From a checkpoint of a small transformer trained on Wikipedia: RMSNorm before each block.
Each number is 128 + 32 x the weight over its row's rms, rounded and kept within 0 to 255. Layers, rows and columns count from 0. Numbers have three digits each. The size before them is the row's rms in percent of the matrix's.

# layer 5 attention query, 320x224, rms 0.0608, rows 0-11,32-43,64-75,96-107,128-138,160-170,192-202,224-234,256-266,288-298, columns 112-223
080:126123138111118153138125164123126158100111154119141105146093148128075144157124132158101083169104167138165146175121172121172176155106099163146068155139159162086171148151090176133132164091146108115146131141035099103147179147105122153137113131116119114153128104134154131109137167146107146127046138145094125136111141147165062117120137049058
077:166131121101131115120132164116170150189205114127113113113175105106159121120075145095160110051121114133055119140136126075176152099084140193153188101111134121186068110105107130138134077155062090169060171084140140095098143147163124109117150104141062162121111153071136077129179126105127131133146140086104142146135128141067158117167152188189
062:133128141151162188139153115113107178130098205136189082123150145139147150115118105115108131134121163108167093087118143104161154152111115137088124130135163154129141176100090153145146186120128135101164128114131073161144117121084111114115136121132134093109154139160090141140201134218121101114123176198165109109115121199097084107123136124101
069:133124102149134096105124163157117174131130119108185152093146134154148121152126103151077157136112182178148077109140178119101047144138171057162163147126111124089065199102119138132098112104157098138136100159123094150101146101087123104126129168095206143103218124093154131139087166162109150112167163176171074190116097129091103133051116115107
084:165138175214105149143147157081119137147162106106120121128151079106107143089110092093169139157069133162138135125110122096130112120112106164169172076147112136105161130116105129215148118151179114119119078108115096199177170115166196191146121160195114110140141051114107130113161139210114142133109169158139122130067192159164137108086092127125
092:074154127172146115182103132072119124160137105125094128126147071132101119089101118160114103131098114144131132156096151133146152200170118192111183084164086159153090127144152214130149095079140111137107108078142082130156122145131093154111059152094152118109121128095143131099138130121104164185141157167083037109096118156117170121101073144109
082:143174135121118099152139184032172148140133155097141073118157116102138143154159130111175117122093103107176106122139127139113101102169130161126098133071157126164113113160166155100132074162118131166118180110128148108210128105151137105161176135115134132101199180176159062109140160102194070152070160132100133156104153171129232106109109140186
075:143150171075091174119125116070149083139165178189177150124159102109130104142083111133093147085180101160122145129103103138110123154081154116170101152165131122172134105112099065064184155124149171241089139156130098111126109091152127107081133153118094145159133116114129147228106079117170161193126115182059071169114064115060121113172154102180
124:165089214106082161141152115089126161144114066112138078172145132116135118095117135136142130173106155141083166103100106097151174052170038098114144169170082130080124128149111140203129156132201041168119142181123098126105158173178165137133143071152162132130167099077154124137137091124163100093129147128094179131093170106129171137104095119135
100:168173174143142148130149097109164169123134173133124134175097115094084166128159148071200176152101122196161156100142143121122159040085143091126080161114115176129168087109164112139136079120137101088113150085123150132130135100148136128142131073160101156145198107125150126104146086097148150102121140097089157106156060102166112096128087148143
106:151125155137119157135149136111078187106107100113083120142116074102128177166092104116126129096130154105159068130143113132115126104103148100142118132148157170141129150142132091155182126106139161166132117143112133042083155120124146092123164148150164095139142123143110172118090131064115145183095092175138188156164101095117107169163148164082
109:192080159085157158141138163167150187139087156126169132141157098127139137189112168161098139104105159107138115108106127133190106145117128117102194198146097139188132133099130123162132183062159077174099078122146109118106113124160140127128116116154103134134173137165141101135150122137137152161137143095113149065168139096117164164151139139115
100:155164169116091135106131126115138149111078135125195079150138137123175133157126106113110080132141110113175139181167162099177165082136101147127137143142112146128078122103148130151103198113098101168147153117163094124106179121136126082185137099114155112182184157157109125081118065181129081093092080181122124157087087160156120121128120066145
095:117164082176168159177135094156161137101155166170165157107125130135158149087139151143173109178155106116162058164133194151155121064102149085128131099133126157164141088098154133133099168142081120198138108093168141124124130129148045120085088094099070120119107139081144159057153149070182114130161148092135133204128116116086153123087086198120
080:119132121162119143078124216111093159143075155080123109172119132182190107158120147154083105069120132095145170173129145126108079075120078115100165157110121142130127151142171106143137166087102136153151130148108108181110169097099143062142096081146144145135195153193135126104082062178145078151118084168062102103152129131097164139158139144175
074:098116109153131159105082168045077133164110123173139071114140141164078129113132109110043138112136146139125161095121100157081073141159070089134150132132181132126127151099106168172160164098129113159181168127124134125111164062115119103121050117076149125134167136109170131102096201143139104111120166130085081073148093058128067137176125154150
113:148128189117147156165190098159182211149131091103112133120151084099107153154182174099109140095104125178107167105117100096110109147111170120137202151100110112137101121159096178168149142083205118193058136127095082075123112117104177133125172123136162107132164101138167135129137104154129113094096154166129165140134152179180134144111031120101
097:138144166165130141166139137124063174150129114150117154112178121138128146161133155221080135089141170146107149109117098141125104114163148085111185121119149159116170206169122132105168175074143072136178187121118115130121068114137127092151143127139143089108127127121217136098128192160125139128103066166129107084134092114120064176150086141158
084:100080080110145156166090087112189113143126169171146127134134101114103089099106100146110093148091084101107115132084149167153140077161080180079126147120146182105100111153117149126128102183012183134136163076111173160135175155134045143183125139163114144110083103114129110161134123112140137107093151134177154174090164151132210131139111104151
087:136140137118164123135110158137176098154139081151129102183106157126151194123132081150125138058113141124106117126147178146101113103151157166111147102144201089144195137086178099155151152130180139205117124158166138061176072151167106074145163137110184107079156138112133167206101100116081098099139111181144101076096160156132176161140107099113
119:180074197149148117094100096175068121131077089135100140156118121090103123120160165197123115195100121142065100178140171113115129104166115134154127134118080131088155117129073148170073123110120114107152151148099122108153178170153181142111150079192144119129088129135130125136169118133072143078081101118140196135097144126147082163100135123145
107:191053090132134197110052098104097094157194107083145186163181131160145115134086162143179165110172183159128096104098162147124131077134123131118154100157073141102131156084076158165148138131184115111132123128201112106101170148140130177141171173125161151100108138123128092179106099096114136135108111127106170094151141083134068177130165152139
107:110119136183138148121135172104135224095087103067145024113084116104082094137066118097135148089113132141157083116153156143141129143130154108117154088169132141142061161174114119158187114123155125100108093204106153088122139120107093081134100181152136114169182090125069110130170155137114157157148159111112116160139125135146150191150123087099
097:142166159142119132138120112121133181168125100100141140125155127128072167092146145108085121139098122072123133126147148087039154108092118110126163115067125063128157097062175134146072146082205103118136121199193194114130086136136103134134126163103150138111124106120098108117169156125123086110150121106147134083110146136142128147146144150124
092:131184178136116128139147140119125203139090132126083134172165149108177134083105071116085077120156119173082139068139147133123110033098147123112109182140193111159126159141111147108104139128141142181120143126112103103151138147138131120178131151174173066142147139137170118129114098138153140104106103178108096052118108123098102185094083152156
082:141141118137086110129125057091173120162135117148115113087128109189134143167141163124157125160137132169099118139079150131148135123151173121050151115160163154080144094139094138160072147153136141216100139181105157091149140094167130140156105159146155089128121132173159171132114109064129138064095172090141136159187105095106182124142160168093
073:105141162139120151112143146095140215140083129128124122156089185128133141112090083107108057094177111124130117108165119144094084100103084116066165144161131108156130150093110144160182161100120109150124143118120146154122098083102152109151114134083133097134133194137118159128197120171170113135129058180144113093114217136159120138117127104152
088:122142085145152135086119208099109164132068146134175118152116181114109093139069136174163081120127105126138104099117107140112086111103074072171122164146099164117108164098116132205171183059158103157142129134130167144121119106095115126161093095130227062157128095117116101073148070181148125161153147149128120085082099044151101151143128092169
111:116124141127155118131229132113151129175106105139181121106122143131147129146123082092092084131061090116115124093091143144054087110132107101086226105119163168099148144076098184146161176140128110123125081121145132192129153132153188164129115121097118166148129155174108136155159123194158125179132067179116132121071203163184099191191110192108
088:136197123077142115063128139110122141108107130148105163064080188132143152110120123136115141128179135117101114154069092141075168159167123113129145091110086143115145116106089048190210167101079125110137112141133171121105098096079146140140125087120143193145138164117129152136076072120108135151148136101127151153080170046114122168191155172060
082:084170097112175098150163149078145113110187122167086092166148030160132088150159130081117123144118137118111141148092116135119142140129163154087125095120157150112173119160131157131086163112100120132081153086087144098122120155142092159102142086182049140132130136131069095150133120118150105183078147164152121153155170179135161085175157144145
075:093174193169142160143175183114148152200124153071082133108121130113128100095090151128130123084162090156110140171149155089175123112134131110138119123126193133115197077103175139140148172164151121183139161166190114121104136063143137136132140079055129160115091112119153098107167105069130107102140089131080178099165099124111121184186137155113
100:138114149097098162183153142138126100135133078159129117131144131080109113119124187165157076161124136094115157097090176117128112107120140124103161137132113125114151107102203155196071152176106106123100130128101072089127112141105172104135154112189086129130125161074140149149122069078125151122056112112096150166098137170172166084145097059141
095:143099158098103135177117050140143125138148154129107202131157145101108138108113159172164205128136122134130098152153144136139076042138215109103126091131168109088132153123144082164173137112137166096161151136174124138166142124151134122102148098151141183131080117101172149137111111078151128138184185074145115125150116063135094136137172163158
096:172116100154106174123106130089103131132100207168157135112092172101140137143140137129095132145106135138160086128103118145132112141130163104093171075137141158090110122111119123149142130101202128128106087133128072092132128149065192126112128145121143068128097114182104131116154163127087078116114112086114179136146101119187101135136128136153
090:174100126097151179129180228145129086136165162124177096105110088158184093055104141099140162136154141152113131158127135057163110143102185202115103115144035103205131140127149099097147095176168146151130124158165141095133104133147105076126124103173099147141112120182110158201121165086162118136131137077153174139119135133059187157107112130126
068:102159172125115184116152105110093109167078108129137098162118060126106151039148087178087129113079163097094067114156079105122161169135075098183154146158126117171118145135184109114145169116195093039097199172145124106090105129101113135187130100114156120135123072139152156119188104130140151112126112104131148129131092125074103096149129123071
094:130144120113149117142113142165111108117127163151105122118175091152140124195155157085167148133094092180147104125144126159180131146090170123124066135107161180138193119131146141120122077120200141147073096089176168153121136147170176195143077088197086137110173121127143143166110116082144166160114157125173141124167121131062152145108107184122
082:138088125199145150074154198138076183131089146129202171139109179118136139111118094138117083148132161152151081117124029132062082185135086121149138178142087148127110135091063072116189181125104080090176152150121116165093146100111131118121094141121160154137190134167123179161219124160160127092107110121144125068097120107123123109120146116137
082:121113169159097110083134124171088203101136180086160118149138123135148150096136148149119097096138184155106132166157140113143120079129127106144158160144131154166098158129122098178119144124181104120162140158156120132070167102097158100122130198085211097136170174088122193091155089175142138100189144139187183121139119163120130105080119095124
107:074134142175111157171199174146097157104064099144106142132121179140122145175191131087121141092095104153177129070096093141116128150148085131173144124123115059179110116134091110178089194124168095150093164136092084136136072096137205177144123135117112125140180186164123168115136223127145113144098108166153102167083161118149118100156090131087
090:146107125084098105074073141141086155144131076194168085114116123078126159128140105207072097070148147113137161129121081159111156198105141132091128091098098075114144159128083097121170127147101119052190173117163191132121113149103161112142056105086141074133130239165101160122125171118114151122098168115147188133128150099150100130111167120130
082:117164058097183115158085079148171046188160070157162069114136107143116080112116119064137082128123096124115113124105165161105093106155171173091103137137173142097132095185155131126130066153093140099091144136116161150155080120163127105089106099138105145148068133152077105127121093111122144168119148113127090125082190138144205108177131112154
075:121105090084144190112126169128093081137142118056199133189175111119122096146126107107091157105129105116069162117068148093130147136171122140133188157122132172094100156136089128134110126201150106106160071181155209174102147155088141126194115123136144121157176110061155161185136123119163126159142144102100162095084141038129150178083094180101
094:093077183114136128158212147127120135116104061097191129175147125145135109199096133165142129192090095118163137158193141128193129157184082190125149068137167120109139075152135173180087169201123138113151169160096134152160126153139118123205124152183074108103107147108122095130140110153151100077092135149103135131089175151150140086171112104137
101:144079169127132081082202114117123123144102149123071177160163086117163143132130113092133117150118128122136128114130150152110143126147055109146111108094118113140140090112068121185158124198112139156160130207137168151155171144179089119170109158161096161112171224124182151145114103125097160130087101109004153148132097125102165155117138166096
105:138115167148132188115128109052110235097095150121080132144088114099062127161084124137126090065143072091173146106121082137134113077058120160111146147137088124192108197118127100134107153085145169180169119121189110088159135140104132092126133124137131133131176153109140146092127108136121087159078123171110153069130117158138084187151096161131
102:115070088131152132128096171163107099085069117102113087185092108107139125101117138094117159167116101147109107192142176099111106145113175061158136107116127108127133158111126117173119121112132103058155159144160099157119079077139130102124094106144103136122107073070135131083099137089160120149181095131125132169166112099112109078137142107156
092:094165148164132199125199120127109114102075181115110138134101132140127163078166100124126093087138158158128122097172073151182138103104083103155120124152151143105150089139108133201101177122154133112118158202062109167106156116159193147163088123168100060167119138138161151158172119183150122160118080151084152114127165158136052184098134102147
102:140094117095088105162101093124115161159133115136098124092151086159127128105134164123184108127105085087121080139081111135130172130125152096110139100100185144140106107118140096196116080160179148204092120142120131133132129130141099152127103092150058121138133138128151106187106145091153107104134175116155174087199094096071210146129124134172
092:097134148144098203113146151113109180124078173114160113130087175136136157148103092100109060132102091114153113082167096114109140124121075129109172155141154133201159134084175147202164153165136110137115116106118104175073128166100161150184106088155130131161160147170143156107147124217136103122138035180121117058125134132132148166135112110125
082:111082175128048133123086146098114180167091167133123099130152107120139130136082133167118137149125144144082146106165141126124122131102126133149140169091097134131147149096117061193141174087118100153134158159172099123098096140056170102167088206031163118108191102101124194091102085141161119107209113161100094153122085098140139155057116118129
119:165140179161100167092188166150150184104079110105117121195095145132116093112148164093119137084092136129118104076110106159065113139127027095166165103144149112084130144133119168159136122088193114180142129145116110080096119044102175129136142109130173073164155134163124172119139157151151137094125133185114140083124166119167167137180105122182
097:135145100164141127101142098153172190133126119116098082118046112121185170129098145107145095078157089100150131103153132150100138106057127135075180074161166141105111111135141102131169093097118157177071107112102124088103208169082105096149100195164140099119104165138091137173081125087116138193108123105154119173151131158142110186164122164191
092:141165072109155137104142079107151060135151139090094120127107083171144077100164129080100158128091106113096112179112138130134104125161161144083131107143155109144157094181118155081151136148106143098121160101147196168147187165195183174113128160144142183145108179133150120139145077106162112179117178092122099120100110143159163073146131104105
078:131105176103194087194205137163104172150127145169113081150073035154115119124134122170102123111113107094170131190137145172132098158115076127093142109090130173182127087119132147179136130132171097182136115125186137124149143151148135117083182173095086115132120093064101093120065115123139145123092075101138142074172072150123169096186166157116
097:130124161111120127135118190151108102152093129129139036110155122149074104160194174137169157156180120178114114116123082099125152127134058133124153171155114098184139086136130214100186152137116104132065130171093102130141119103168109102117108113149166143109116190155192091118148056109132127167180097151117081132096125142162132099146131056109
096:152101154092095183178102162138091112146151131164134118178124099060110076119145139140119136137164127142117091126146081129096145083116127088145099172116100138133090108131102163115117086138162165122132138108096121053143131097166131130175153115168107158137134101103151127155162104091113216070128131138092126189150116115091158102172176220166
105:112150201143128127096131175134072189172078142143108164111135111136098115113134142058169163123121111103098136082142151170076088092115143149116145136088091153134118116115121107128165135136117131139167154178170127137135154162085114058127148152133149169129166177197181158139115139130115076127100140135137054131152126060130132167181110130113
065:084131133091079139102145166151153144169097118118143116186138120132121152090144124093109110136061116139137136150153102154070208111131147134160145192125148151160051061149172109074109121127162174128158049172111122156132148133171143104105068043149183121142212089133091098139081122101167155091135099102140096162152121154104134103104110152130
066:167118065087082066168059147119162121152165178183155139162156091095134142143149177143112145165157106071140146188103091184106129126125170112180166137158162191113148107119118110126146089121151183146144092141131112228110055102104134126147129119122088095115150137158103148104107108155122138151198050089163105123082113132143173123129187109082
053:024129205187188156128158108139116151146124127122138170059147122149145165131157141132191116139084142110126127083096201148115069128172093156158124070145102107142155112172136124164079163094136138155119142194096131106143140124139167084103116122108163089127120126091077119139144173146103093136116152123132183158151154168099091139149130116183
056:087129147146145142092181155194101158175073148100127144161121127104108108123090193191122142184105090114112121146130167108146102158159124163196140103110157126169129143134095121141150083113207089112119120067135116154119180136126187094081117154116131115131126148084099109100151160157103134183148093122106178116102107154122128124116147080189
094:124147156131161118123105077128136090131163137163113079059097164170094125086166081088125143076112113132147179082064143130107073084154095111123162074103118094059144081098123103164175148123082210132164134145145147058133117114106141147075159132147133159125140172107118132135125116111101103107104168136093168104120146088084142100090089169131
100:101170172151165104106149123134085110118131142091043048098047175114097121075167095081227173154092093153113148113104198147130140095168142126137107021044128112083136120188152122119138117133134138087114166159138103097118104113094150133144183144143082146155121126153076059219128124111102136114126133149137115179155154122162132081127123117198
084:100172119186145095130134192089104157145119134122074063126082087072120122152136155088101174129093142118153094131060119118104141185167123158093103124102167202113125100118154128114131165140107152158103109081105075114127132164096106066107173106180091108116117135158140093132116182107175108147154118129157103127134183188137173086155131096104
098:154043132126077122111065166110103141123124103200157110161111090099122174110138126160138139138109151086065166124125058106168137136121117104208146147132148164115134120123066072154178100103132102172151125121107053084073124098091153137129120148084126109132130149124127165158176189126167136090147076102153119160136055089108175140177153150097
109:199103139153104142106118150137156117151113058126171074155144102138138139107111079128085155089093097125080095128146171107166135135110087152156148205161154115144166144157149148191064123168160058128124120150102084116092117155129146145123090105107214055127121142152136131125093131170131109107107149176164124123111111170187103173043100069133
112:192097089161087127169062130106177126094154148106154141115088118118113137151105146079092163088074157097190116132155106129131152128119132127104183093186148092140148115078206152055138135131174163185117144119140100142127101070081164155153137124090094146108196143126123138166081183076098108175153178121061144121126155081122131130158110141103
116:087127133182139117107141181084089206111094147122156178132103119117144133115097150129114125097089144141155091144155108143084098166108095148149129163109169143157080160095097130139195185138134153170130156129117129085081159093122158101115133172121214123123131121174119141156139125135097043146101072159135185118139138102132080204125167140149
074:130124117101135142171189103184062156095139128155149076152134122096132142197142076111097097100102116126167133106152236127164171076108106141122076119111127118057122096082082099125197096137129152151110185144086119099128168103164078122113138164204139134120133160143150114140071123085091114131094131129173153122080164132201051153150084089101
074:142118080077116141091082060126109088103142152161121108094093120109090129122117088136115126107158118128096106108098105185146124123141156132110180111129147150098128107129118121130110127201056102142084115168156154122181122185137063102161159168139030144121132068117152133081182126119192119129188108060112134192095113153095130105099196189201
062:134138136121131111118167037204100119136144090135134133126113112074086129165114113166141108136100125158108139079149125104128129087142105084114081122052082128105088124121171073123109167088100147131063174157121136075101185135106153057132128087197154159139156150064115144225135111172133169096110154157115150101117088125157070181108083080097
072:142119137127147065094128118169086126137073131126133105107135135103092121118110092130123114083105150139176126059124120150083104136177087105140079147109068091164121144133139077155185161068139137103143146111124141119148082107070146121146150060128240111123131105059113107155122121154189092131155091120134149103078164153208130118129086111074
092:145128111154105164171131113138105151120126113198124117102171133162105166142130133096135145160094100113106137092081149132123170084145093123110097057125137134075068198121077144161114192154099154145090159105109170134111174147170145093147146087158142167088131094141122164132058141162107117132216146141090122149138160118103056127168162112160
089:152106154211109113070091028171133113142110196118104086128103148146169189147085134102148135148097154152181098111070162151141141157171111113103142053103107129091099123162080088199166117100089150092129201124141130081141159178119108109137128179147203110075136142125064139112122106089173167107119135095176146069147107106173116107114124130137
067:178149207182151123080105146133150074098109145134082120112038068105102170155150147065171123119122103078198148189119115136116107154152177167089132150098152135085140067160149155108098094151101184131119212141175165126127093128128099149105175118174147111168055177156131069130129149100189120167125123134074130159131152155103119105139151138132
083:101185116179116110202157100161200174083080106122121136152129128136080099108070119155165058111126086122126163129124101150121110094154108121105130151177167113145100111159140198106088125107137096163094146067146150166140166167203097105098067103091121138171152128116129064159104152158148128082084108199162150141197179160225078173148134127155
106:220007154137181168176162156148079121103135105146168079117164145106137087152152135180075118094096123108092122149109138098145125088113115117158116142149087145173111095141165132091183131172109153103143138105092073137185159120121071184082135139109130102178132191079085104130125086155074129086095129133138173083105116138136112049107099121111
106:131108160155153171130161062113075124117171183145113133105166082084151128107142149163111129127140151118108128098107091112141095151091157136133072140153071106153127059139093126128120099120153100141103159107176179140138149138130128170108138115086090097114109134030168068117133131136120120158138131107234149109152117101063075154141133144142
103:107142081092103130099105130132140209162117157122111135101099109148142134103132138097148131156134144078071087111174082121078132123140080125149145164063170103134146136126123114130139153080105142225149152157154119125130103128075178125145156114120148126174136140156138187153116136140146102071089092146138186149162064086151125159082162136151
097:083114161140115122078209167146120151145091072120117138113125155132202168142125112149107122106113131135162126096118077203110160096155097157106146113127180117088121161131110095138169127072159098135107137171094128115132199151119152099158164125181111079117194112130169153087133124124158141181108088103024170114118115149132128129167113096173
094:143114141092144100154051106073114127152177129145115090095132126142123110173167138129154144096139121101109103147106122125160140091110146092088118133191164151127147170120151144146097079184085159190143166089159088108146118122170101163151154128104150097145105107151079132135108148094176125140151183094152186149172101080093195149160107202161
091:115096166116106141097163196150068182158104110149171159134128169123152121105110083125088109086126094028138078075098064153062095103098128111064115145134131147140093106111117086093144169125114064139157147169151135142103130057101123130150081153105149101167149112178152129123110145160171099160101067126044077111100156140167102176201135154185
094:114109100124116097126102142135113178156099058115133080162139181113141178196081141179108123112139108126204128133117137109071142078096157120138197134157103080125069155146100168149114130116178095155119077122167157098153063104143153092168091097127146073147161118139080118099120111146138084147179133133148106105105121084177115149151081084090
140:119117148130148182115204140136184152111085107120161087138143125121195177136154136115150077161111173120111124074100060141166151122143069102184155105115174178148141085142097130161123203096123160137152138141097158128111143106156155117162167169137096157146157104127111169144139094159197158103140103163127182075147182110088096155108141099099
095:147091152135126166126107110124089143164096156115122129081142189168052152129146144121137075143175166109212128149093105105138073068121104192097163125183132161098142151120123175193179071103139090141146141123165125158149128117136126168143119083084146100128134120129078111110085170152093128176153125154196124077119139120117134159159090143094
076:109136058098192126159121113126095129130156159109097140105079113142144079132104123119178168115116140145199177167153108113165165135115213137119098064148158185104099058158156126122191081112065180097197149095171181191151156195165105138112178143092142113121106089166157081104115148095145149202110183139170105175133178157124127115160121134103
077:177085105083100105159130170114092132102092067123180109134139089147147154148105143138101145070115176141064153080119082155125159089147088143137113144134139102103095144156031098193091158099153076156159112148121111144122142133150127122144115146065121092160140146127190212177131093163158122133174118094120158135155081163076145160158142108168
094:158088139155098148117118099130056053123153095075150129101066154128117107148127147163126149154097162116102090088141159131213139130112129115143122132127163147112169065183151083150093130168087162110156203101124145061139146158120152141106147058129132174136063211146131129127142119122122134112107079058088178126093148153077163118153124164184
095:187081150119058097159148102087206133163193122117157137086136142160113139109178116139107185165154108163111167153085113090100145110137133131082170145130147146155091135073132107148127163125163156158132089087093177139126090126127142106071099117112145119092119132121172141187138118125116167152106174117058151139096196102159064092072123171136
105:095142174172080144111106154118109180124099135132140101113089130092061113131116144098155086151103088098154135082195133159122138132152150112099071176139148138131180078135136085113129129110130139201177135142158161109135179082089151072147154100101128150124161146153158142166186111079119138096084107134142187143129153118154150184154109136116
070:100147131095123148142173123119151132167118068139114108167134153150149140127095152157104178107142097173159112229062144111147096125143066094113125100095167193128185145158113140173119095173231080121135154143109143104127120103161133102164159111164116134141136189155163131081089158164136121079082045101073107172161163163142128099145135120079
068:142106180105140130126135103170082073110157155165093079092159179140120118169152148134176153116100108176134108147130114164228057121155124097076091106126125058077197163125109104125152123111157155141142141146113085085162128147147097159070148110115076147156093093104103097084041110084110145129083120069204182156143098078036135144145104173114
060:170164126137089155107216205132122184074122128133182105137097191114117156116130121143144101083119118148111090118097123155100148103090110121108179177157167120200115146136155154125137155162121088156177145096160167157111080099167197095159076109150134152131162134156163130108143101164171107168107114194093096109073208120116101142145112135085
086:128120125116118153127155141081141215124123053130212132154120162109143161120095152180125114097185126162130106164138108136128131151066096098136184159207160159185107160088182140138126148155119057166110076093137105143131093118157183145162072083091209137114174122143105114071144104152124128143092110164085065154068170136125104168135142116095
095:075139152121149139142199178148135129151133124145194097090043171105127117097132070075118133175099117057157144100090120198063125156176067136093126143131151146145167119074125165134163196075143100115169115164136135135106094128128195090111079091147125141174144178173130133099111145154195145160185111154164126105133178106132115118121155108092
095:088097122104077154130166112111176165143143137073153081107100140193176118078134130135124151127137111122108096134112172100115166163130123105051169166231124146178144170136146126112173170096168081156116049103119142135153106124151186133213070118124199146091108138127117146118135082136185167134142135151106086110074199143153168118070098156119
074:133180172126157124161124136156152076186120162133133134111131116121111144124106087112172140114152105080091091124112079156162130121169185148133124131110158079084155178181123125122111118184111171132065124158160132139110122136150154110145135160100109214140118128145121138159157071093162147222122101094097078204108137147094161114140179105162
110:164024133106066151140101127079111163162156134124198185126180091041098151121096098183154129119113136140081168081134106113149159145141151117167149143138148145137086147074114131130157176114107072193170147153111069117121133128142161097155070135090111095116140169117156184118133147165116135107144085144140155122134071101087116141086129091113
100:168031169160073111180119086093110153109125117139153124145177135079157129162141113168134174129110112089207104119131160132242013091132118105168118173174142104146140146147100117128108127087155113173133147177155073119114132170121141164170151144120147118080132192191153142119118080110115080108106077141159173114085099077088164162132038135153
102:122133117077137140140152128177086116175141154070088085100140133148131085125147154106180125109159122152103124132127105142201067059109157121126117121133169106143157081174144156120078128161152107098137079122111089056093103145136092114109120151131044153123148011136076155148146144120114141113106175126139208168120136141111164140095141186131
091:117122160120109148123159138182080104112118124168114105111069143134125098079192111034132123131162118167148112161120156179141107122144118122121120113116086154080140117166162101090110183063118194072179184162097120123132124153088151077119158113163088125147166133121089129159113055118202114120123130114101127108089122097113154093110080098113
070:103137213127100090058138136117087141169136143085110167166081140089131135045113143113111106130107149129140099035171066140110113087124161155124192128121087104118178160171156103113161154131135152078152175141104161090122127142105170125163079084151136123120084103172179164146157089139224166145132155108145177126100115147169176088121091132160
067:154114121149140085171080131129087114093116160145161191116101130075137097058129116145160146152105087187153162080107198173207149176175145087064104051165132104094101138106127133104125103146089134130086158128159127180127157138181115101134143109123090172161105113166129138118110103075067093094104121076089112138177164134079113213143141161111
059:120149165132090103051143149149116161133111090101136145164079164115123168042114070132163181122117137129083166067109094131110104121164111101137147084180089145095120174123131135144092145125098165164156147145124129133131176165110190113141125128152106099142124135123174109190156088183167088196048165158141118201101126145135180073087142077132
055:094169170156102128068142180152123165115115143128130171138147160088084164151128201174146204134140139153114151104153151115066077106104076082179152125139086100165085197178084100127084170154165149144155112196162137154108153106132129121115130133093167103127174094097146108121121102134142140155090139177168166105122118088133107075106094109133
078:101145159164130078125133140137116128147085121111091114144101062149133147067102112146169096138080119104114216108096123149080131190137109118071171139117117176208145127142167135178075183097047143131101140096110151127140172133214180116156145129158127121146168155179146172138148090162221092129107126160116133122110193145113142143149169102112
088:082139174139131064135131078126166129177155140063072118104205067172168163164129136160156107179099129122105137146144180104110147120122152148073141127097113148178111170186122124097143143060085126150092072122162149164090090102195146103111092173122151113092146129152123116160108156114134108152108143110165134164134130109119151116033168126076
062:133166134152156195144119058060145126178214173131136143119084113101108132174103142144165135136102120139157135102100145082155137143179161125109069173132126104065163134121156097102158098178160119171121106098165163115163140139122078108119150136115154150141054165116124117104143161077179135207119124089109088148145160134104149075114158106114
079:145135087164069118148190105122175131122155114128131137201120110151168164101092126075143065164122081119249100142154203115156155087153152180115133109162172139127146148129129171162143135109124111089162089111090153116167178105151122130086102114097188144135201126054114115091143190121122099164101113133123139119118191155147151124156140155114
092:127134129147170127151137137118046177105081077093078094168167100147072170135101125187125159157140119109118140097173157099112156103130093067196140143118145102133088123104069129141142169112135115129146137178081118122137184131129125121098102159131096146110170130127151148151098097129095185102143151155161079094107137150169104111109064099100
121:096104099151137140161127198113070121148156087159200154153166130079071167146095116186236148129157114154108153128092129102132184124149163134058107128122089074130149141119183142146133132149098051136085134096077150089143074128156157066168133095143162109114184131087170105156097103157130184103131081119127133149093119114154101144192089154086
111:119108118157100139098109112085138173127143113073170079147097121107091110123097172091106109117153061098157078149173127151113104125117140147179138125108181126136139135133120146142117105094161126194113078153134122074121079134111157140123132152122135152156160092148088183145141101118102114133153109198190206172141129120132175172147150123135
# layer 5 attention key, 32x224, rms 0.0574, rows 0-10, columns 112-223
086:207097156071206128140182173146089152065105121153107098124135147146116131132129189091128108093078101080175155090097059087106132128126092110140159120152163161091133130085114152156139162085152114174095146141128074100142117104096148128187089071126149086143164104177116171125147202141083152080101066127164151147132171112108118150179127189107
080:103154136172127150108150149100158117171081109068116111100121170163114145085103156133083120113138133076137137175158089087097090128113103117075153105154114159134129091141164097118149114129096101130184132193143155110124154111024108066171104147107142167135130126187136115176082159112104131109138142081134075122140138131132126101198142117124
081:139124141086147146108165134127134183057069059172093099148151178087059177160120172162151068097136163121126172078138170150146135108127084069172146109129186195092169068102105134215120134108133134146171123142100140083149103111099220148134119051142177074161141153116133134129111122127087090106126089180146177096147146112216137168156139120137
089:127107168122125165084222130147140124124116116201109190150081160132117132118157110133143124138095139067154164079129136173150121113129106120179161102133194107128148122094125170169167146122184093133111115174106113121050162067119169127167081056113156116177131141132134132110112127145067167099147064160131167094104127116196081181212108139125
102:112175121091148073106160148093105116157133164113168140081090129120122092086122104113120118093149117086181130095111157194104146099137130130120142157100091182120115091101132155149137164048154124107115130174167115099106133148166130115149088114143170149117106171157113159147131174132108177131096102170113127235118192112174158126131162100087
110:133066106102098141140084199114077159089134118113132167146127176127085168076072171186142155111071171087107135150142076104169116164132160140167110122168126128127100101128140107148074131169159116085160033109137134102183162129111115156170124112158069140171132110122126137162106133130138084154169096129128194141156146135126147121159118081204
098:120197056156131117148056107082185091136167198092089136082099116118110065123092104154144168124133105147146098173148156115170120185122155154138089094106136148134088187122129121050168107097119140044104109092146128188139149197149072144085123190075141162081114152120094102155141134105122148130167130101111127106110164126127115093101108086103
112:167101132149177150124113116123093136094109117150089158161154145102107181127121170157196125178135182181124063149213152120186079121152151146166067143170113038146192111169092155088070067154096121122131143145126183123115130101117110136159176093082168161144097075143131146099154106097078066096130136117162160128113104146144115133135155138137
141:140054146105104150114137152122124180123101093162147134195184165086100182140132119165084073101109167128137153070146088138147140075123131115138160137166140128162191137116120138195080155168156112206134127132073115131117171068091145124164131077117154104187135109106154165149081090168156136074140121164152148114118100106140118169145133119118
089:127067109086102129141122107137139137112153095091149137131163109148180168119120124136142107120133169076126163129118123154149158166135079129047125143125166177169114106178168124119143098047129109130186099135113113068145125126108109119121071147161144162128129197133113099118049114119075204083157126128123117087150120133155128170075112135144
113:119117167129104175126115153097183216135101089096153160188101117098120182144107159195165135092149156093111148122135103134129090167121083085141152182161163158130147138125139093159142147070111128191125126151115137141086066076124132109147137110159141140192154134155117165103102139152163142102166089135185090124176120104110091182166144140135